Part of a small language model's weights.
Size: 16 layers, width 128.
Architecture: rotary positions, capped logits.
Training: a variant of Adam for these matrices, 88M tokens.
Each number is 500 + 50 x the weight over its row's rms, rounded and kept within 0 to 999. Layers, rows and columns count from 0. Numbers have three digits each. The size before them is the row's rms in percent of the matrix's.

# down: layer 6 MLP down (transposed), 512x128, rms 0.204, rows 189-288, columns 0-63
# up: layer 6 MLP up, 512x128, rms 0.185, rows 190-289, columns 0-63
down189 087:490371525604474552480455513395505551498494520526408439541550517543551492468540470450517490550426487496496458464413521469431476531405493516494515499608605488531499511464483397430552465501478500
up190 038:491548504594532573416495501606503588482520523507420423499459444567492514421488483490481519518506500483459489552371535510349434413488491393498466464449430412441482409427501470481536542456554529
down190 031:552511532570588514489544446530466473445507448456537549488464414595478535429463470515529434435536571493579565552531456502449516472533439550484464485441502507533530491420523491520608479466451445
up191 125:484448561517542582489443410475479513440394531545509522480533531441364535444557405527517470481409502499439488545471522525501476525446396497438476413528439496520428442528505453475535567498542396
down191 105:504512468577589544541520497476600579430466484552480523429470579491466554550517450488500419538476483472569463454637509457656506548432526450486515499622519457495478433513564483556492457470460404
up192 117:587407572468527468477459427520439454592372489367526473479391457474554487420509527490541538474531502533459473524479524447503513550465543506499554563508512507555479468440454414448472536486548457
down192 100:531454454483549463409592506522412460588476462469591490446596438529559496455495460483636509545551546465458444517505515520503609445409498534483605438566472489495547517559541501455471436564478498
up193 037:522477463531510474429526502509467511462473549454471417523469472572501519388479440408494514479459610481488492409373496511419376447564494446519480519414455459490524495413476498512517549404556429
down193 032:485483478466420518524568507473616549528502488510462522527524402507507469483410420516488519514495473437425571515456476474435417493475538510525511476573490606444442490542435546453470509397449597
up194 116:609476431497437484523452457549467453497500538509444493514509473506601401529536548542557496522522581613554531416446479567441444494452479492481436513460600524575524455558483468425547502530535501
down194 100:522423500451491535480563512503560523405407510411465449494422430417471410593484458484528582443514450502528574549489531491478529585475628464471583520518515524573529439468483446451517611603458487
up195 089:539587457606530448398469448469535512476556491484546419512512503507425475501511495462519545552531531561537419539488550524433522499502544501495427504431412498491586423419497484471596594498563472
down195 079:462477494452555439482449501443446524588551491529487428535515467507444535383395432445450472453520496465484477552518560567417445535499549444610495542534446564423563448406573503437444456552559447
up196 120:485487592506448513419529569409393492531476594467480523476476492505496484515427524443432490432540616490418582591467451439496490440496475492443526564497487435409510462518547555543473587533481504
down196 103:522503531389391480494436594436519424451570501509602500487485527496543544582435518561487473469445525513475516575600475387561516426440471476485456573561483484506552520528510645495472515479418518
up197 037:497549530574486510438527475523475530523503613453403448496482471541482454428460417502510476457494563467545509573331524507428455389570480412541486467456436434491419508438452438481535526450531569
down197 289:499500764566462504503382506497510242502488211503506505500501494499496499472502503499499495438447502692508506504500507498497453499494504505503497495501503507499505506493501508499507493488497495
up198 119:574532571598569539482546490602561486516544554504457466468539521564483538522484488577438544521388481399394472606510428549482441545516494474540463500417522446411485481499472495502477456498491546
down198 108:509460485495541515474417501503427440425467530485457480468531463478528438712443604467600462429507490520486529454725477444622433511475497490474495445450536486488528494600476479472510479508550495
up199 113:482433513521558575536469511478429565445543561409453496487504546481546468508478481442440448461528577587440442537413477567448519500530416487538552561502432448438551445476419436605500588448518469
down199 102:513441438564524504498453523534446404447489398409418528499510527511434413473512438517537524436548537505547443473501543483511576582550526471534549361595463557462571534438489508525586443485436480
up200 107:495578579457503604473574493578453451485530574394472458452540467474500435520410528474521539389516525611512469429457450486483505463452476393560518586526445492495551425422433514611481484511527527
down200 092:426441446433431460559548415471468531469508489534510498513513460388438521496442613569440555548538607449454477555591464533510404553531528450557547520525593573512591469458504501504520499488442466
up201 042:482523552529550464454442547516494512478562613428417386504484490553441480426529439524520438470464513494473528554393555488388438408498543369451477418425440461498417453430489456521495507411535479
down201 035:541485451439491530558442506584391517519476536438392450555442463454496493509563514635557508438470409520521474465587590614545558534488519502522430505423498491489628505468502564531497418459491506
up202 056:441506519514417487435520530537479521420542495451414531489498395561512565467491490451497477543597513539530496537483443506450495510625402422520428509490529474446466414472526475452581533470595566
down202 047:447440429446575506476506451499417532455611513495551569429489560448551491434524484553555392555510461450493474551439462504461526515496527488540537487413478484546544452566520470505509481525387410
up203 139:532596477536457478480424415491423484472388547513546440506462518571527429439487506531552558492460592427517453408495546397463465504481589497468522529439449471459479453537463526408478605523485552
down203 112:487481487508479459469444552497466517521513482475458579537489463470492577447480479434538580516572613503509353450534463412501507415430415501528573483456389452499472508548456488569471592498491563
up204 104:533503512452466486390508547451502621539416516525505439490417500547569461463516484478514424462524436622478452487498515521511486462504492554598520469510494522488514494541522384452518503488562581
down204 094:481549473392456452370521478558464444503488512486554534453564456537491583490458585520524469505504378509516491501626479501635553578532497547496450479492538488446568569473582527431484530529383489
up205 116:614531536566580509435480448438502537458383460456508489497483414494531495517509521499509528494558487501490489516493472539472480494444547436531499429539533497573474489490540517510501527468635401
down205 095:466498501532426493464448494640561604549593509479447533436537461529472514507450547397484557524514460536506481588490472505427427528460498512479523431502470575562455622463472634441454487466514536
up206 084:509555495574545511487484488545459504479526470420425518500467382528451492425371545494485410531434469498572554525480487548481478440546495479590527511508539509426515515496516494377492566504568520
down206 069:493443555502468486478567507488524558505498489447477419484569498474553551466485498488528567410555398455394376508481493505446472503537482418502544501499540469515458500435520437518488466474511510
up207 104:518443491555538446523525435412474582404566527474491482444561429463546561492476488600395456545515494469532476467439490497462501484595532494436480530503427503455583422464406480578497444481469531
down207 092:487499478429479471455528517524464518540538479508405590449458562400468504592537527595513492505536461403472528590398446484478607582498542577506455564573449485537444501591517480496441464511495498
up208 092:380489453501433493525532489566487484580412529443520536499497483517512521474513526481487458458516475455429410516458433496477492438520521480531514468433459488502466425531442429619535509420608489
down208 088:510496521358494503467494497517505490489540463558526470438528433492485529575590574461479528504450559607573539604653487575611577575448547522537494606536522536558489513501420503540497553531492458
up209 098:588385463583464537539400528515585493519430524541478490519473518513547431539505469545448512497565505515506436483474459429480518515506474512562441557427545477464527497445530482445481571554480454
down209 083:435512431429591510451506594566464590433529510565499446380498429518535499596558503529498445570398547560524430531479519435505514486436426477495552429570422529519537507498589565480430495567502537
up210 128:490489508519403514504493589459511477452469575425503543369456396582507554470423419429469521490521502588559464448472506575522506447501464484438481400516441389534486551550535473485588460408541575
down210 104:492550409468466430428463541479589525474551519531452590519471452520487490501554434495389466575556433534551428507539514513424524564475535537534463505518456529566513481470521545463520527508473551
up211 040:480566539543506551490516523578485569510480552460442490482467540530547511391498494466455474469577506522529497496391537480404419382549460401459487500432452481472460532498492470458576483437570553
down211 032:463461506573474446473524530445531466575499440556592481554479533531517438512539448497495508435448490376510500456584516542540455433481575501506508471527513551638502466524521491454515469504502490
up212 135:490464512604454505458463510503508531497545531490500482466525512484530405472533505440494552451469404501577566440456435512473420466595549461432534516554520396546470490520428466551563495463489469
down212 111:432458458503524552383474612486496571492503458541553435402529531586546422472529498533368510419565391526456519462513471580434518497520418538507523432508474528523508557501557500424571528502514456
up213 106:498468446507531481524512546499492496490420576390570449485547472515542457456464463562391524579482635504467444521518509548390516434535573503515366517449548475549470515551538465531596391452580428
down213 094:524448577452478473405540493532491526564491387547388566516482526525461487600433494395486555516527441458524491515618544427501535495503447604545590490481590478547554523485524476542539521469502540
up214 137:548390500552438503434524498415524504425482522511493412429419497537495499499534499490529480560479525428502426404486548511476542382545463460546416462508526454508471475475441465520498527494564399
down214 113:599419494544470526538449520493493469490508388583531469497516479398413544474519548539508471547503474432540553537511464483526604514452546457490507425461509574466520434530450527522512474517466502
up215 099:474571522560504516544506442558409514523498491485493482539402517503532469482514526476559441487476598460470574531492388476468502544588612488494483473391407465531489515539404458492504525465476526
down215 091:519543497458500493541513429468449528458541417573523483582480525465581622473456570488492474500522481572498536539494475489403564597424571484460531468477451496516468425447444486377409440577424496
up216 125:585504502483418537465481605483550466524497492435547485401500458447502516472468455456451485586598469540491472457483545590464524456515538482523501498478561481498507447554552462432485412516506543
down216 104:454462446371505602492552562487489464447547411466549452616412508502506508567426538490527481593446452528499448447540476419500519516450500449545507497478587518539482555570562454451505461508490481
up217 117:487568532519425421616500513515528602466520468476542550360458484504452490477521514512502512587521456433434550541466431524409470488554446475567558591434625538571430459466540554441520509554515486
down217 100:469483506555430428494469622525496523471480476524525537516431560559535490479506514545466487577410491594537517510415547392481423448422419559461518526507449453478479503509522458459529531550467491
up218 120:471438512514516445526479469471450504487495526509454485514518398436521524423525448484491493535531460569432452517478376491473436483467427357481530563420558395533489465502544461506569553375537485
down218 117:495518538500462576413579594514481483529541483596488480599481566494478529474457480609438496594469547554527463526381547484452582567526562522496451458590478503414566488536463480539548466519492519
up219 037:472539524617461521486473464580535556497471546484474486475458400602525513484515508492510532505543513565555441493404499543340421402577539390493467509450431470473502447453446478405523513425475535
down219 110:482474516503509505514504497508503494477499500918539496471502509487521504442505513498497499502540486480503513507511512466499486504512510517489485504498512486510490509510517522483499471537472494
up220 109:518443531507425445387521491461585545556475515525418468516568485524518511414520458508526557524504392494491538541491395454490535466546504448564562469503488429454491514444574512500498522405484573
down220 095:497449481427428461434446469515489532466557500392510374469496554489499504567393459512512519434518471564494474518561476550543595464578550544442522557576519552561542491529501508509379571452539483
up221 114:555534474496468561508487518585475618560484496491554472575389510523513543473526446529520530542492503473501460547491499496510444471392573542492446403452541526510473406535445434387472560459501534
down221 100:438555406461508475471455569572577538530546474488500502491531507528503599529545426483476538455386582536597460522516498584551531503508466504521513440466550488494493560517479433407521482494471471
up222 124:583478456589409528468502547551494529510408465509525472454456437436421428475463489472514471536563456556484368526475456554492523501566511439498479467435500535484438538518464537375498535461574568
down222 099:547484523483488461526467515544492475483450525531523423445496507539432546473525485565464436532502390462508506475468591465426454490423524489490392456622495521531519464464499528538533434508478566
up223 029:590519500572429457454514492522474568490468570453485493522499526509524457448460396467471529495570552501487501474406513553355418375492516422516475458434437482502477498453516429481562517468590487
down223 018:479512524546533430627554549415598487458506442461502367521593431499474526465471394498431516523425498502473491488525569464549506517493467515595470523480574518498522481442503569522548533480531586
up224 099:539463490485546517487444570493598534540511478484518502476536458561575466473518469469457467525473530442559566461488469488412487452440548429582507407512535432511564469538461482465517580487526598
down224 089:477408539431590448527514595561545486453570503555569563490579501499508562536488518468529452531444508507447505597509529576540528428536488568462468523438530494461569506489474412547377497483467598
up225 061:489488525550500470449504510526476537525500579481491449470470463500485508442506499513469485462501504496505507502417507462425485440497540448516471527480475452502519451458517469502508510473524500
down225 028:480383477431471553503508485536490490520548544498550500469487520494521505487538611466465469534571507583548588549498659538503443568616555518536497506414535461457547522569509525415336528508582474
up226 115:538519491555564491440546421568457445478425478565509449495491529517396486492471518560572372498488624511464521535468499520479550482501494507455468600502482548545516489440469520447531421461508548
down226 100:416474430512459499475457507530546440449507489584473520479462605492462571471522599525426511389488549489579570573609434441482485552504417456464506444547541598478400507542502495471500628427386500
up227 114:476476514529588499505465511524524536486562550512412533418483518506435432429458347481470539523441485496550534516444486473447411457541529447572472568544511480493485442486516554498526478460437456
down227 092:464530520497504513466574551508593402519402498453562481497463558478508473528550467512569544535484496491451518428490353485552456550516521485536516523539539573541442538513466442561594594564531562
up228 104:531537509473512522444507497446559440577480543439452511526463509527491502507516510426525415480468502392467502521491478487459369460485478470559533554520493493428380561462386543569536569420539536
down228 096:483507424504514463502496568572488591473472531566496419505509477523495473484468511463503572461505484429457507533588461505628616478560553532403469483548523497488612478505603500522406479497522469
up229 096:519588491521425460412410497555539467451458485431440522490510508518500394463410550398507512440478531531510533525482447483494481504539520482506441453498461584612503469535390406479508512524533567
down229 078:517413516528511524459497560518652548514450501445491421524431400436517489528510545489581515414466498473470482452597555469642387409488572456453494542547542613485507448489473388413517546433482536
up230 081:470515554536501523435456438444483470379558522447454401454407421552451496499459544395569538431513498504547519499486498427498440480502446420473542472517413459577471512429501483449532462394439438
down230 068:526472511591486543464390550442498470507468446508507490535533499627545442565528596554539442562442495531481548457470476494529523530516515500473395516479499473509579472530548385458517536547538421
up231 104:460504476564494473476443461433510530524399484436375499499502453506483482506379474457508485475600508512453537449505456428489406497495480499507540591488594536523472476463521544488560552485566531
down231 094:511476458503531508460478555469497513495507533486450490613512471400431463556479559569435529606396533506466484543637569433467388576456446519575548407539478473500542455514510512460540486481465530
up232 096:533505561521482585487427457465560437521484452435343452460470517452500482483485487527424485489550504507493496506453401409501505512458467508563478412440468458454471512493549469570540486509606516
down232 086:439475589487491474482458469508424498493542496531443579517553507590585495533480518455550473480489585412449444452581512565637521568550473466496464466492515581478495405471592407497352440457457459
up233 092:524602427606561550500402559484527490554523525482525489491493502541567440469435519444532582587504593509552579452449553556457518516434425525482459556434498485571424517545483506496502499495535481
down233 077:460488515517441470612480549465570611501468504474481534447552464430397608508603498452513554466551381512483542552563457482556508525530548473517438467485465523518517484555485467504544467476402436
up234 045:460521524584498543444518532557451600506536577491383476535556488484497533415532457396514454446524531538483535451373552514411455417554487353460540491541458454516504504445514482512512566478521450
down234 039:452391527497484480522585475443548437454532501524463534553459509537495451537491536589448547454415495572519524479508493500526426439450371505496506475533477585532489481508413466520583467535591517
up235 052:472540498491477497494460479570401548486456529470458472487453484564446459470504517485465509525557517438478404551470524606437418510633454526508489492392518491594414527423513536505526600440560443
down235 040:451510556473518514559526574432564528472477503499494445507531437570465430455479574481504540546415458444520508624400513448461429464478504512517505545494547546474509544559467528510514527538494537
up236 118:509531526557418421519517460547581522437489633458532511517526497459475514486520556395416528479584515540503402592472507466491507399512517415505487499460462548542496494467580505475598508423608483
down236 102:433488483452487482568599509530537477520491412473609537525559520563552530451379493498482494440491451415548550484475569588494497457578518515447461582487543552440544520381559419429464462555494515
up237 107:470603544512544604448513512567415451501450454432595496527450520529376527536510508490487501400457574547521538446437485491450502496494452395481372434437417568511531529559453473536534552539483417
down237 099:544459500509508487449449425471478545505502426513587480432486516514517464645434623457549466522465496474546482575707483479546476530517452582474555560456447685482494483481476549504522451536468513
up238 045:570543517550439460462548508509208584493490543459417476480430429545511529458511445453499475484493592498436482516426483470400439452567489382463469528454513454505482455417490498487515514478514504
down238 034:475423525441593571545496612527472517487492483478547473438553441428536488521478510499490538555534460466374540443509508450496457417438513477476530467431535489504487521494463459485551428552531522
up239 097:549534591526551489563494467539450447433554488454547546442469490481464467468496527448476519433460510537617532507463556495489381397510538518518449515525540516456495398435533437504556456393588447
down239 092:427510503540452503577519506489677450497486566447582493502531459468493465547501449517493545505478493488554483458520595449536456499366519504407509542554571497501482462545515427518514455532541473
up240 115:571572500558521588400385437410492502454476520496434480361546492450593440463432500429474495512496429467508507450484423529445530445484433479483468525468468563564546403566492461549518536552515546
down240 091:541531493477520542506472569506500444579452515418528489593532524456494490548499561597535556493468485514544525464593496512471498439442557536560565526501480406533505507522485539565509481549485511
up241 103:507480566432560461414530442456585553438543489461489518475434497545568498470463489551431513451498428517602473454486563578478518475479541474505479443496460533567532407445519445453567534504493506
down241 090:384504537489319484445416550530513456440432548489524492560462437437482494510552612493559587468520399432462520572567550454575474445550588497473557464515496530535476534457534504550540469535557507
up242 093:457527616525534564519497548504600598465464537412544416472530405495523491459486525503443599522552540449423405450490571525484458440500565484480510531408456564532449470510431443484479540463579545
down242 077:530522516540463506427484551405444559622493452511435565418485526441452474407488512440569481527501453493518493579506469578476464492526465505630477598478550497446582518482508454590458513439440495
up243 097:491501500545587506459518400429429533415449506530440526367392484469585505458446452412439448452440498435533519505485452493468504423492503460476444443487541548519511348483531460544523464555546437
down243 087:515554501432530580513552523543530482511495486465501466567510509554439418588535615508545544510468514470483495476626539454612496461508558562591517532519542437523488586511477537596482484529423482
up244 056:553491552513483532472545519541468530474503495472437440486477523521441524360513528440530427466493534566550563534352504461410447394507480366501529463500462466495470498453530448458565537440565421
down244 052:474470553503518553537501506454554435476419515442539432502469462583507451503548506498530577491445466515548563474594504579534452465374480493433489450439510559566572512525519572562517457513504527
up245 067:559490459526484547445557467551497540485549622509446475530451490561473434485540485535497502410543549564486569434454496515446474423574529420467455504503451448571552538420514413530521563415481527
down245 055:551428609515508513547466642436509495473531466588514440487592547522555499472495535546509503508568511459560467513541538527505549508448509401559378434464531441441472423520447471529532589604541509
up246 124:505490486491389519450569654427472507447511550440425459458418491540498613490559445564519542546520468491418473452498467449475400496578514529462450476486471465528526476543532523501537513514596477
down246 101:524457466574451486462540577491540557410519529535414537469491584499532594537532390480504475588541505551539512357613439514465423491483539465453449556513575484513553524487515493565472378467471445
up247 068:580495522581585461431453537465496616485504531429558392468595501482490431506545437493459475572439569551513483424471470493492477452497500436472459497451401497485528457490478445468475551515440456
down247 057:481421528476523507529497628471469502561490474549482548565507456495698532447579486511526530443535498514522543486562532481483564543461551604513460426506472560504465556486441471505437467536486575
up248 088:480570514518613526460556532556460552503501564560546516483536557645489550515545442512534479469529455475512464582483584547438530542497413424493489483452440589545543412444430460618554448581542478
down248 080:473545523451505545552500455439519480621605458535567465523506469515501531548508598557522492492509620520417511384466469468537553578406476525458431435445518512579551499428498539467495460529372418
up249 119:584543453463428529547497466500510553535561528530517441482435464612528463438472392524496539407409509451425551537475558625473439524579559494530432490415594511501488449501495580548509438470517425
down249 101:399462523563483580452533563516493407570577424456386574480637521598508492491564498534538547534422526437553461489546553450442461547436527517496492443542505508519470499477547452550508467566582462
up250 033:464580531562432488472468557497443567487445551443468458493489465528530495424482422521471443518442642515447527467365486525407457416568506438484465447468526400468535471400501489443539565448570473
down250 023:460443411510634463495472518511468388428501518473548477456504460550542525478477488551403509530604515434564493504515550499477542484503558486441452489415482495506378540471491553493507571478539500
up251 117:442468402597433561528491491455488551599551540468483419389406458486406437462490499566437514537506496537524532432446423483482492436449535475543426484486486552491405456569486548533562451480540545
down251 103:423458521546532487525570621478540492438418494569465501494539473516426442527436505451496555495592481461502549434504543543489487465469425426579504427509529570419493508514502466523520641561441587
up252 115:463483505508472435445426539570513485458479468480497473464441396453579492445485451522466560497420449524503565468452569513467547505415497505447540473485531584548519517425453562535646444401514535
down252 104:437421477498421468392480620516438504514522447436496525461459514417509606558503526536594533554442439431554480438498489462386463505497545534509456468520504530471498468491464463469473422479473536
up253 124:488372439536510533461475544557517457496477466414522379378478486470464400508420494509481510574549454431554534490457472484506523510522440504440585430508521469463397490497462524472585383510498515
down253 107:479451544542520503640464564478484491420520452571504522531574456423487426556455430458579543477498482469480546479557493491588510571500540501552506470479538566593509442521548402563554496561472461
up254 134:565588520609500543520431457510553516484500491481482474534410473460547442489434449500561475529491463487550486470462480475498416512532587458472482502510464512505527491533480522461506418406512485
down254 114:570544446535562506509536557531467579560503483411511488513372512490521633458500413527419544423563448526431482472542543470456547499530501528506566427485472395559494456501455429476377498497415527
up255 101:565513468485407506388442475418584470513526634432445439464529542516505448519468470461439516519486499489585545546501605472504467472519482486438442600444454524474578457402498460499504430560573521
down255 090:522407515545581513511447493508424499602522577548530466579583504528570510579461573491530429441589480493545640575539467505562488619440501560459476530524531502646483568479544461565502446540507506
up256 033:513563557530454532443488544560456585569505603482436466495463420576506513435458454464458497489456563542499529451429493467407462394495479415507476412415475412509462488497454470512523554455559464
down256 496:513467494578487443547533460538479496587480514430410521451457477567475481616425544529406505404502455502502552478468729560596566449480502490500501483494465480480501530441477369501512476502529503
up257 122:516503467515403531519532508389531466431445517358446500482390397513556535489442469519509497488499556509416421483488461424489437520544527481523488401490448428617536563460573500470498583451637499
down257 102:531486531483478436538503562463397523447516495628580506462529535412498513412463396492410458534450419511550520444583564480451492546457600598534457471542484556446506524508449522504488431478519564
up258 098:504512568537451512497467442499489559556498479576429483498453530431552450467446460547482551493500442467443445407422436537488582465474478518528444497441498446507459507594517307524577455453481503
down258 093:516436503598520469430529456481436495470499545520503451507417437472513475560498420497523490506565547488501490543522581537477540425523431497430523494420617507476558416495628441501534391453492503
up259 107:422415497547398554420539528452585491561553593548410406446479473493425480487479510565465562513448552580519543474511487424474498450493492490567468530531502537444447484488536577431590464476530418
down259 088:609599558513545509481528567540532556515581480448559481458490561484495442473590523464520509543509558500442471479448482536473435482444616471487505556483410474508369535476432563540477481506515561
up260 082:562524453571443531454526584480566509494453582516537540455525451565513523523516469551453418496540524584492516480475514414436509518509526459569518422532476491505589558508454436511538504495457546
down260 067:484430468515499410457424537563491444538504496510507479439484472433502531520521652570513515402437513540468542577550417477476505571537459492453526477558442534536488531410599540499378541470532527
up261 111:514487450512542547492514488449533565578521485445519430534474438453452498507529534540430485534561467555458547427494463546497523453458459494460519472519396520548526466418617466435500489493494375
down261 098:487510590459430552532534542578540499554450558436515551494426516524495510366611382511506478496497555526530512469447543473397557539394520546487576548564503475482426471453478531511474591534457535
up262 113:556481466477421499434486413525642476577516555495437516512441511487487463457473545469533578480470497486557473489450391435501512494558535509572453485488564434387427551495552556475530421582515377
down262 099:502471480482600632473526390502458570501497434467498506525554447534552567420538443438529555561525485583497477441529593476529440517521527483473461471516485575531503572518501472449555500521511504
up263 110:466424449513431470559413501438521537491477454472511521484415564453554386492503502395476490549507498494513422482498542588487415490504564493570468584466480469472585455510523580472511566472588468
down263 094:496606451579471555472489476472550527454538429549512357512470466524439520566522498424456423569501421541509512594451469483533550530497511517509460487403487419480460571577614539528533442554479520
up264 101:533551500491500469551552558509513516589427544493406511472543523493584490502453475525488544445478449438460535570466398517464498496485427497515406591509555481427483510516443520428494578518518507
down264 093:477489511402486498559512604502507502534405509531504509519547507515505577539576513476578465511481537506466453606608523493511551473449619469460518497462510492535520531527456472480519465533470471
up265 081:499507577477560424493536417525513500443488513482383464429380510500464494447432541509550485441449490510573561485466432553494470463401479385477447530558510504501395465498551545441540505464520443
down265 068:500555461571450508567482527498530480538416533490497408518537452540517561471468538496555526557424565542496426585539465505504521501468543496516513451499481472516589457569554521630505391503546488
up266 117:518496561511479548516506456418554566542510552512453431523451524478547418472406490515437549522465579533469560475455525502443492441404480504507630444503483449562555422519501442460483573453551395
down266 101:442550511557511557569515497487418519551471531418481486500483562512497577429545384579442512487468519571522468514387470523456554478400507494468471541511492461481494508472514535449442583530458471
up267 103:477429485511446403419491460503571561564509520561406500522456494456539460459451476596517541493528458449440457520502455405500511503490460471547513427407497506503551499524530565484531525333485461
down267 085:445529466587454554493471568515500501439441524384474503546483480471483492621495568485445461463459553607492527442572596505608450479520579512541454453466491575512566530503526410496492502576532529
up268 043:524587520599459495494502493536537516506494548472408422516446487485469530460542456456407488450514491521482465488327495496341499420560486408458504499470507430474442465426442469468529519442552502
down268 032:472487427406516494485488497499536457501512527488658496527623491533478513505559493434440596480464575468506503547533576520537501404553548429504508608530509607419547449524510574467419482545594575
up269 123:525414545519527485511493551468594486427412495471459480469445517496449478537478509459385413544516540482544538442513445496502506485561483504447432467508478447554478487484476397559512477487545530
down269 104:501456478496526456487517461475470474511558525514470509466499549464569468700511611487528428562526534425469504482674528513697565501447535456475507438544498525507507481551421482467402480533485515
up270 038:539476475557430501469516500585494543478498585471459454556514416522518523414499427453544495409572525523498544565393493488378445420499502431416443456438449435504520498432488453440524515478503477
down270 031:472468490498559495490540586433483543434556545437585519501459553491584424441466423510528442600487414477464581503538525411575459484439500487451568510526495556450419462513462493467426372516413530
up271 102:529523550493520525528549479518455585548389494469497510393487532535426482469469404549556601563462467401511557425480496576434535489468490415463470489445486514542467512517497545483515547498429470
down271 089:539465523487598493461529583512423561551558462524497490506499456511555449503510499550350455518489434571402463435421474436443528514423529474476486515439508565506502532529494501534419507468592483
up272 132:526512532498524485398378566582520438497540515524484471473490537451504489464452477450490425392434519472430464503473442526499485470531437441424516415543487411472542531533453487490572454489501479
down272 111:401518409581427490532474548459487550488538489517528528492439544456459571414389493432541444586521397469504506466531530497448459501492472472441475590476455476540465486503452449508441381578500511
up273 099:636446461578569533515497534444550553567561511517459541534459575538464402398460472513453549470505514472523536461492495518433514525469533434437413535516501467524466436437440524572493494458521448
down273 093:474459485418489500489549541522448459498583479529535579466451585450517530461588425523456547559443510429508605510591524576442578565510423510524503541520500446449500537506502530494502508617519632
up274 123:468520482504573421543462424596418538558444500467451529506532564563588448474458524521451548343379505500399539450493552545445499446500490475487596502520425495506461491434602488475578552542512478
down274 103:511551485472589503512480497581545460509450517568458461552498553509525467502558463506540569485595488471465449448479540502401625433513553442397516398447519535488538434407449499422510456527540567
up275 118:491503511473465484517467452475504554524452457453470508480507448496471445457493451447555534388454533387393484477466508489475537476602509526515420446385470430533420511472534493546512393471545468
down275 090:470466535557420475517466563513522417466445444495554526467510520495493387415467456480475611505552511565509558438407413563438432509513513392475525561584507471540500505516449461500402473522484518
up276 093:466650468525535474526424420479503550430517490507514434504559451499474488468443476530480546551489553509591499575488511548423406438556526475533480552362571484580501345574567450427486525496500468
down276 079:570508538457400507525560550487486461530550481501547546477506510550513502569521503532453517463467495466491522461583548525572525521367501518485421458587514598446390563508421525453521443458475461
up277 081:457523560530424556476494458503472560554550564428471449457432512513463427389512521499530462549551567492532580537476469490372493394490533440471381515393458458498500506470481471490455570565471526
down277 063:448485549533578567520448521574522533527496500435517484559453412542431489527482485472546468437486426577518430587505487488517464480527509543473515461429471494410674510484561495512450495482545488
up278 118:624564554490522403454535475487478541515459557475402447482480511547510521462489466536424448496433556437411465431474548438444468530574518476492558550504446501471490484407485411607575578421514424
down278 091:483434454520447468543535455499594398452497580501579477471625429447464453459476510491589473480511482631557433488417406542507434462443469484537508487531463481521416546476486492446501488524555460
up279 047:520559493607517504468525513579451554499506498444498464467522521536560495431449452433505461469538525523515522517370485526378467446509465366527399484407482417526463480479422490503560500434513517
down279 039:478440587438508575507501566455558430390600582536467548511492432555514482537424528471510512614561454437589519454452520434470527440474470519510460542534584569493493487490460566501531523567502469
up280 124:471561559515530464500518452542495508478445479457574437441482535525432481472447449502514563500557450463576407443498462597475459492453503443566519561476425488522558530542451530463489572415478532
down280 108:480542570505453540501498558473554466502507532526549549517484472441458504395593429476428490479458527535441542491441398328440462489570503477588481537457553619457509561515410555499485538497506521
up281 061:537555510541552527483460479466431533530482521463345461506477407474464448387405431447527563455480436515566546631459514483450437426523521409540465518522500507516481527476533536481480540397535446
down281 057:513506559572442539453578451513523474513530542450552420542499500609357507478511496450521533428468570489464540524431475463519545542444489490633456546522491519569495537405487547478611539476510519
up282 033:505556536515515505436501511504489596496494594484450492551430460584474444418549432555538511519505542578464460432396460411356446464550538403532490475473445383482498464416505472494510542483501479
down282 038:519500464473569527505491495483537500498555501464553515487534489471512497497510461444521524533553511493554484488529518522502465489496470514414932520472482506456482486465446545491473528549468539
up283 038:485563511591495493454550504589519554491483537486443460497521474579556504453492480471441438511538553444479563463417499513369415412531507451442448577402509468416445470430470482395548478452512543
down283 028:469421486519495523537488494463474512542599458552505503431471465584543545558470510415477454559554412462537556510520490497561510515475449562501502452571601504485527562480510478524461456470516512
up284 134:483437492516537463559468586469455483499518489485451495522478380497525552416466428454493526415559443473532462507477523591452390519535503466532496512509520423491534518412417458542566565527461541
down284 113:433456516511531515506571414497561599492402549575569469552551499490558473518479540460513519440535538445450501504315503589478501545463570544383462421505535555379425511465486551422507501557444543
up285 143:525511445520421607507429535499550447440423492486470479496421478519429503426404436542580462511547483559381464556449581488478515499587561523454479496462557483570542495522534564408572523479486581
down285 115:479558390469479509485520520538468482553506579453500439450457554513542490442505451498569522589487507565486486477424395467394612556447521525422545521557483506523372414493550544484568442518506497
up286 095:498560509470495571402388586466591527522494496475420486560505458542521483454506489504561508542493588448521570498494498422443495432469457471543488401496527410414469540484541434427490555508525467
down286 082:581461458538579501544523490479512541417455483532556455465492442451573528519531489455457482488532436533376441540532488543574531538552588514426487538479502525495495508402428428556569492569535551
up287 123:588524542523494507477597401578504509501536528503414432549453531539424445507463531481514388511434530528457533487417489478495534466456518480580488498525507457469539449438361497469487499503532407
down287 112:495505477446472509520446593490534500513533449539432469557498456499563522356520444460500560562521486391481472526490459507500516510515525502595563584507506493550541491499451537507550511529513479
up288 125:525499498550506547519433418501512441467474508496534515545493539436475455524387512564529467436505506583437480517462466423510458536546556454439471539528411460509419513443592409458553510428490517
down288 103:494520555416395502566505449525567451532504548561490490565532554535456521551513615545536556477427497503514455500513538532494487495550500549432478514493500614520572443424544528515514547492489538
up289 095:551508511502568499517403479494512487528480556494504415510508520551518556496485412507459426599475464395555551512496536492421467524551499522476520421434508513458536441441543473539497492541472501